Weights of a small transformer language model: 5 heads of 32.
Each number is 128 + 24 x the weight over its row's rms, rounded and kept within 0 to 255. Layers, rows and columns count from 0. The size above them is the row's rms in percent of the matrix's.

# layer 4 attention query, 160x160, rms 0.0563, rows 112-127, columns 80-159
size [ 95 100  90  95  89  93  89  90  81  92  87  98  85  84  91  93]
[[104 137 115  77 140 128 165 113 129  99 113 102 129 114 157 193 130 139 131 111 147 147 143 153 131  98 172 149  75 132 129 106 138 140 155 103 120  81 122  69 149 138 132 164 117 152 149 111 128  85 124 126 155 157 156 126  96 116 103 116 112 106 129 123  88 111 153 146 123 118 119 115 107 136 140 135  77 140 145 137]
 [115 137 125 129  71 116  91 105  99 117  99 128 126 134  99 140 179 127 138 123 150 113 138 167  96 148 115 159 102 155  99 100 138 151 152 178 134 143 141 105 111 143 125 108 194 122 122 118 132 166 135 155 154 132  68 157 155 134 137 100 139 181 102 141 150  99 141 138 154 119 119 122  98 118 103 158 166  90 132 147]
 [103 131 128  81  99 132 119 144 118 150 172 171 128 124 100 123  76 124 142 160 117 107 137 149 143  80 161 136 102 126  85 124 117 135 125 157 148 107 180 126 136 169 148  86 136 102 112 140 121 107 134 126 134 149 155 192 123 119  86 144 121 140 118 133 110 137 137 101 144 120 119 160 136 159  89 137 116 160 134 117]
 [111 145 107 134 144  82 134 133 107 166 125 128  88 165 126  98  88 147 124 110 125 114 162 117 137 151 143 150  95 109  80 149 138 152 127 165 123 154 153 124 128 113 110 126 125 124 106 133 114 142 132 168 136 126 142 116 125 168 121 128  70 128 116 114 156 148 113 113 129 118 128 145  79  65 149 128 105 189 147 131]
 [139  90 148 177 128 105 116 133 148 135 117 175 129 144 105 152  98 119 152 171  84 143  96 123 129 115 161 119 114 119 123 151 138 109 110 137 127 103 153 100  86 103 140 124 107 134  89 161 110 171 153 149  78  97 150 144 110 146 132 152  97 148 132 146 136 136 150 141 142 134 131 174 136  87 124 135 154  69 126 128]
 [122 125 123 126 125 141  78  97  95 145 152 142 185  99 198 145 149 109 125 124 104  76 143 106 112 125 138 184 190 112 152 114 119 120  70 115 129 144 164 136 133  96 146 156 123 126  93 157 107 131 101 137 164 106 115 130 116 119  87 106 136 107 103 102 114 140 104 161 188 106 110 106 146 164  99  93 103 127 114 170]
 [136 139 120 143 107 137 135 110 144 125 151 131 150 126  97 170 151 185 146 127  91 113 105 138 104 109 162 116 127 127  86 186 131 124 134 107  91  91 108 152 117 143 136 120 104 178 162 194 138 157 169 152 138 120 112 116 139 155 143  67 144 111 112 125 148 146 130 116 136 110 158 168 129 117 133 142 130 138 124 166]
 [139 134 152 136  88 137  68 108 148  86 150 130  96 105 147 161 161 124 130 140 117 129 105 122 128 120 113 156  97  92 126 137 141 119 105 117 116 127  93 130 124 123 129 116 131 136 101 107 130 134 156 145 161 129 135 148 107 146 105 108 138  89 128 160 127 192 131 111 150  55 123 116 131 152  85 143 152 164 165 144]
 [102 152 143 129  94  76 119 108 147 137 108 107 133 102 122 155 146 109 154 106 141 139  94 132 136 128 129 159 134 125 167  93  97 123 106 143 119 121 131 139 149 152  81  78 111 138 147 122 140 100 129  91 129 110 139 138 103 143 136 131 169 155 165 197 157 112 165 114 124 138 156 153  67 148 123 152 153 145 137 145]
 [174 152 110 157 130  85 133 104 140 132  99 108 129 142 127 120 169 161 122 101 128  93 130 158 129 150  96 142 154 125 123 157  84 141 163 139 118 157 144 188 169 140 131 107 104 114 137 175 147 115 137  91 122 101 122 139 153 134 138 139 146 138 153 140 159 137 169 136 146 123 154  96 132 117  82 145 152 148 141 205]
 [150 156 136 153 115 115 137 128 115 140 164 131 116 111 131 106  94 150 130 141 112 104 121 111 135 154 138 145 135 118 112 115 122 102  95 100 122 151 167 167 118 100 121 111 125 187 173  95  85 148 131 147 136  92 143 114 181 163 114 123 153 112 165 129  89 110 118 144 135 120 144 101 106 153 104 103 136 127 134  91]
 [162 108 121 124 157 121 179 125 105 126 158 134 146 133 116 151 108 106 126 142 174 122 126 162 110  78 115 138 189 135 133 132 109 133 174 124 148 116 185 132  92 104 113 125 131 144 122 129  96 146 127 102 120 146 141 131  92 131 109 128 159 134 163 136  82 156 157 132 125 138 182  76 163 131 116 119 173 117  85  86]
 [124 123 130  93 153 117  99 102 111 140 147 104 127 149 146 126 138 126 132 126 133 126 120 156 118 104 151 104 113 113 118 131 138 142 120 121 152 149 150 131 161 113 131 153 110 135 124 165 129 143 131 159  84 146 154 169 142 137 131 147 120  99 112 115  90 137 107  99  97 148 136 177 145 173 155 108 120 151 163 129]
 [ 96 147  80 106 121  97 117 149  89 113 126 109 123 141 117  87 103 154  82 127 131 149 133 137 175 106 152 100 136 106 147 108 119 125 127 152 114 153 151 131 160 156 156 126 108 123 116 114 124 148 132 109 130 108 117  62 157 144 133 131 149 102 157 108 107 138 111 148 100 154 174 108 140 150  99 139 125 100 165 126]
 [125 111 126 111 139 107 135 160 157 167 155 144 118 123 123 133 105 129 113  69  97 119 122 143  83 140 128 154 158 102 161 121 123 121 123 160 124 112 132 125 126 148 124 133 133 119 144 164 101 156 114  90 149 157 136 146 122  91  94  80 109 128 120 131 139  98 143 122 102 175 100 117 149  89 136 107  93 134 110 157]
 [181 108 140 113 116 175 119 103 118 129 142 134 124 181 133 142 139 126 138 110 159 111 135 125 139 105 125 130 115 136  93 162 156 158 156 156 126 123 149 141 113  98 170 139 155 153  95 153 132  96 126 160 109 116 161 157 138 119  85 107 103  94 139 128 135 160 155  54 152  98 104 112 173  73 129 168 124 122  72 144]]
# layer 4 attention key, 160x160, rms 0.054, rows 112-127, columns 80-159
size [ 95  98  94 101  95  97  93  96  84  96  92 102  87  84  95  94]
[[138 102 130 102 113 158 154 176 128  91 100 120 109 100  99 114 160 143 107 113 144  94 150 140 125 102 153 154 130 118 126 130 143 110 158 114 121 150 100 113 157 158 128 131 136 118 139 169 143 142 119 113  75 104  90 169 139 127 172  95 129 136 114 172 112 121 123  83 116  69 130 117 107 116 131  98 121 120 108 133]
 [151 133 130  99 170 158 114 109 115 169  92 116 123 124 122 148 122 119 106 143 102 128 124  83 148 113 161 121 104 129 123 163 145  87 129 166 149 109 156  99  74 164 159 115 142 107 104  68 134 102 187 117  99 172 120 112 136 141 166 140 124 122 168 114 131  88 143 140  92 154 129 158  99 119 124  88 151 153 134 154]
 [103 102 143 137 135 155 123 139 126  91  86  89 120  80  95  91 123 111 114 162 187 151 186  92  95 145 138 148 127 161 124 150 141 125 155 134  94 109 142 119 126 131 138 102 158 127 154 143 117 128 131 147 105  94 117 140 164 159 131 110 152 124 127 154 205 111 136 140 112  99 125 113  86 150 137 148 145 129 108 146]
 [140 135 112 124 121  78 169 114 125 124 102 116 112 173 139  86 147 165 112 127 108 154 134 149 131 119 129  77 115 118  91 112 153 104 130 184 147 172  92 126 124 140 107 111 153 126 132 105 143 150 125 108  92 148 124 134 127 116 126 120 118 135 122 150 135 128 140 119  94 184 129  97 150 115 118  87 134  95 163 103]
 [143 121 130 156 143 108  98 152 116 126 117 133 111  70 137 140 156  95 138 174  99 119 123 103 104 140  97  90 163 130 125 132 173  85 159 123 116 173  81 129  71  92 119 146 115 150 119 137  96 123 117 134 151 129 147 133 131  98  99 151 143 108 142 135 154 180 162 132  96 133 121 108 138  99 116 126 132  85 113 139]
 [137 167  79 111 156 117  93  94 145 107 154 149 113 105 149 165 101 126 140 149 136 174  94 169 115 130  91 159 127  96 107 182 128 138 107  74 135  91 171  84 152 137  93 155 129 160 132 147 141 100  97 134 159 143 124  95 126 114 110 146 135 142 117 129 128 124 122  98 107 164 146 124 146 127 150  99 127 146 103 124]
 [130 142 118  98 142 169  76 160 136 120 137 133 100  90 117 133 132  92 156 120 101 123  94 113 159 123 137 135 151 148 154 132 110 116 199 129 139 110 166 112  82 118 141 123  92 157  72 181 118 132 120 166 139 122 143 153 142 131 143 125  96 122 135 127 110 139 160  91  96 131 139  98 110 119 157  84 108 118 114 155]
 [153 139 111 120 137 169  72 150 126 115 150 121 126  74 139 146 144 130 184 149  95 122  96  97 158 124 132 135 133 179 141 142 139 139 127  92 125 154 166  99 104 155 139 117  94 108 124 100 121 119 100 145 126 141 119 158 107 162 140 137 126 146 148 151 149 122 171 141 123 119 117 129 119 141 136  89 149 112 105 138]
 [100 136 132 167 115  60 155 142  94 110 110 123 164 102 138 192 106  99 137 110 124 159  91  86 169 126 124 129 134 125 142 144 110 110 160 123 113 140 137 133 119 149 126 113 110 127 108  78 135 137 148 145 118 156 145 106  95 123 123  60 144 130 111 165 125 149 152 107 121 124  82 150 112 101 141 137 149 119 136 129]
 [100 109 111 122 156 112 190 146 137 145 140 155 134 214 145 155 121 133 155 108 165 116 124 130 122  80 135 103 126 123  82 141 131  79 132 120  90 113 131 129 105 140 105 195  99 158 112 153 163 114 110 125 112 128 119 117 133 145 133 145 126 120 114 125 113 150 142 115 107 149 139 144 115  96 145 119 132 101 147  98]
 [116 133 147 137 111  67  93 103 137 125 166 133 115 105 100 104 134  98 117 131 106 150 101 122 151 142  94  98 153  84 149 153 115 120 100  91 161 161 144 139 108 123  94 145 170 148 128 145 160 107 141 147 125 144 113 129 114 115 142 117 100 108 176 126 111 146 135 119 156 110 112 112 119 131 133  95 134 127 108 125]
 [175 144 123 132 142 103 100 116 132 158 149 147  87 123 169 134 116 163 130  77 151 134 128  87 132 118 111 140 110  89 152 168 111 138 125 114  94 101 123 140 143 107 105 164 131 132 161 135 164 132 142  95 107 127 130 107 132 130 137 163 122 134 142 151 135 170 126 109 122 118 162 182 145 134 133 172 161 131 125 116]
 [ 85 141 107 124 135 165  84 112 128  61 135 118 111 101 132 147 125 135 163 144 148 114 121 106 165 124 110 126 135 133 130 139 152 168 137 160 142 140  96 130 142 135  91 130  89 140 108 141 128 151  88 126  94 139 141 184 132 158 168 127 110 146 144 101 156 181 131 151  85 154 152 111  83  91 140 100 122  72 154 124]
 [174 100 154 163 132 111 100  80 148 114 144 122 114 117 128 158 112 193 136 144 140 149 145 105 122 128  96 124 120 108  99 142 114 136  91 136 161  98 147 126 102 151 115 108 123 119 128 126 119 137  48 114 131 123 153 162 160 137  71 145  83 123 117 145 108 132 135 146 142 156 133 170 118 102 111 113 123 114 127  92]
 [105 114 137 116 128 103 115 132 164 128 103  96 116 113 122  72 165 136 121 118 161 136 129 161 123 128 144 126 150 147 150 139 105 167 116 148  80 127 110 130 143 148 159 119 125  97 148 175 160 125 102  88 106 106 130  93 125 125 123 144 112 137 133 149 112 131 102 113 129  95 163 117  95 143 156 123 154 102 101 140]
 [ 90 153  96 125 145 147  96 133 112 161 167 187 125 129 120 150  91 129 124  61 114 148 117 121 118  95 144 144 105 115 108 143 133 156 127 150 146 127 104 137 104 137 137 170  94  98 114  68 200 132 102  97 116 130 133 131 134 156 132 128 157 158 130 110 125 143 156 127 108 143 131 129 116  99 104 149 133 119 109 111]]
# layer 4 attention value, 160x160, rms 0.0552, rows 96-99, columns 80-159
size [140 122 119 121]
[[111 122 101 161 106  66 119 111 103 143 100 139 161 108 114 140  84 115 194 118 113 146 131 116 138 162 114 138 118 128 132 120 113 110  85  96 122 128 145 127 105 145 103 118 105 103 118 128 112 127 163  96 135 150 126 160 151 170 167  90 142 125 110 119 119 132 150 136 141 124 109 157 109 125  94 113 140 143  77 155]
 [ 98 119 152 131  78 183 106 129 132 137 114 116 144  82 127 146 185 119 115 106 168 124 135 101 104 118 130 135 158 124 155 117 134 122 125 125 161 109 127 128 129 149 193 143 131 125 125 156 143 124 108 114 142 102 140 143 123 129 102  64 137 126 145 140 155 138 113 121 180 114 114 100 142 100 140  72 130 130 166  99]
 [132 148 161 124 119 124 124 150 100  91 134 127  86 146 141 133 122 154 117  88 146 132 134  50 110 157 120 147  98 124 100 146 152 139 107 137 131 148 159 124  77 161 152 117 181  89 109 155 136 143 138 140 126 146 132 137 128 122 111 107 144 135 123 162 102 140 150 123 132 149 151 120 122 111 184 136 137 130 147 127]
 [160 100 179  85 146 130 130 167 195 120 169 110 109  95 173 126 173 144  57 112 149  86 126 141 105  90 124 101 152 114 137 148 147 114 109 124 150 120 123 137 116 120 138 158  94 133 137 149 133 144 120 129  74 146 169 131 114  90 127 135 129 101 161 106 112 141 127 110 125 126 150 105 139 128 146 100 130 123 130  90]]
# layer 4 attention output (transposed), 160x160, rms 0.058, rows 96-99, columns 80-159
size [130 110 115 119]
[[137  98 109 130 132 108 145 117  97 115 117 146 139 146 153 172 148 110 152 131 127 164 157 106 103 135 143 139  86 114 129  65 167 137 110 132 116 177 112 121 106 155 122 153 109 103 134  97 151  94 145 126  99 128 111 143 135 128 121 114 179  97  98 152 124  89 103 121 138 150 121 135 122  94 128 103 104 104  63 122]
 [154  93 170 118 135 139 116 169 110 126  89 121 119  78 105 118 119 160 110 158 149 154 143 141 145 150 101 139 162 138 132 177 137 131 112 120 118 118  99 113 134 104 153 104 172 106  83 146 112 149 102 135 166 105 130 127 144 164 127  74 112 162 111 131 139 169 134 117 143 125 119 160 157 128 101 158 143 114 138 138]
 [105  97 137 148 158 129 130 139 137 160 106 143 108 117 120 130 126 112 115 108 114 164 116 121  83 160  77  96 104 138 112 116 118 127 116 115 173 155  94 127  99 180 134 144 154  98 121 155 115 120 144 132 165  77 173 130 107 150 120 112  90 121 128 157 135 199 116 101 160 118 108 150 136 136 149 152 109 154 130 140]
 [174 126 174 183 135 128 124 156 152 157 124 139  95 101  98  88 108 139  85 147 103  85 100 148 141 129 131 123 155 151 125 163  89  95 108 115 158 141 134 150 135 106 132 134 105 160 107 127  70 139 125 120 136 140 151 111 153 152 141 128 110 169 176 134 167 134 127 145  79 120 130 143 157 115 127 163 103 153  82 135]]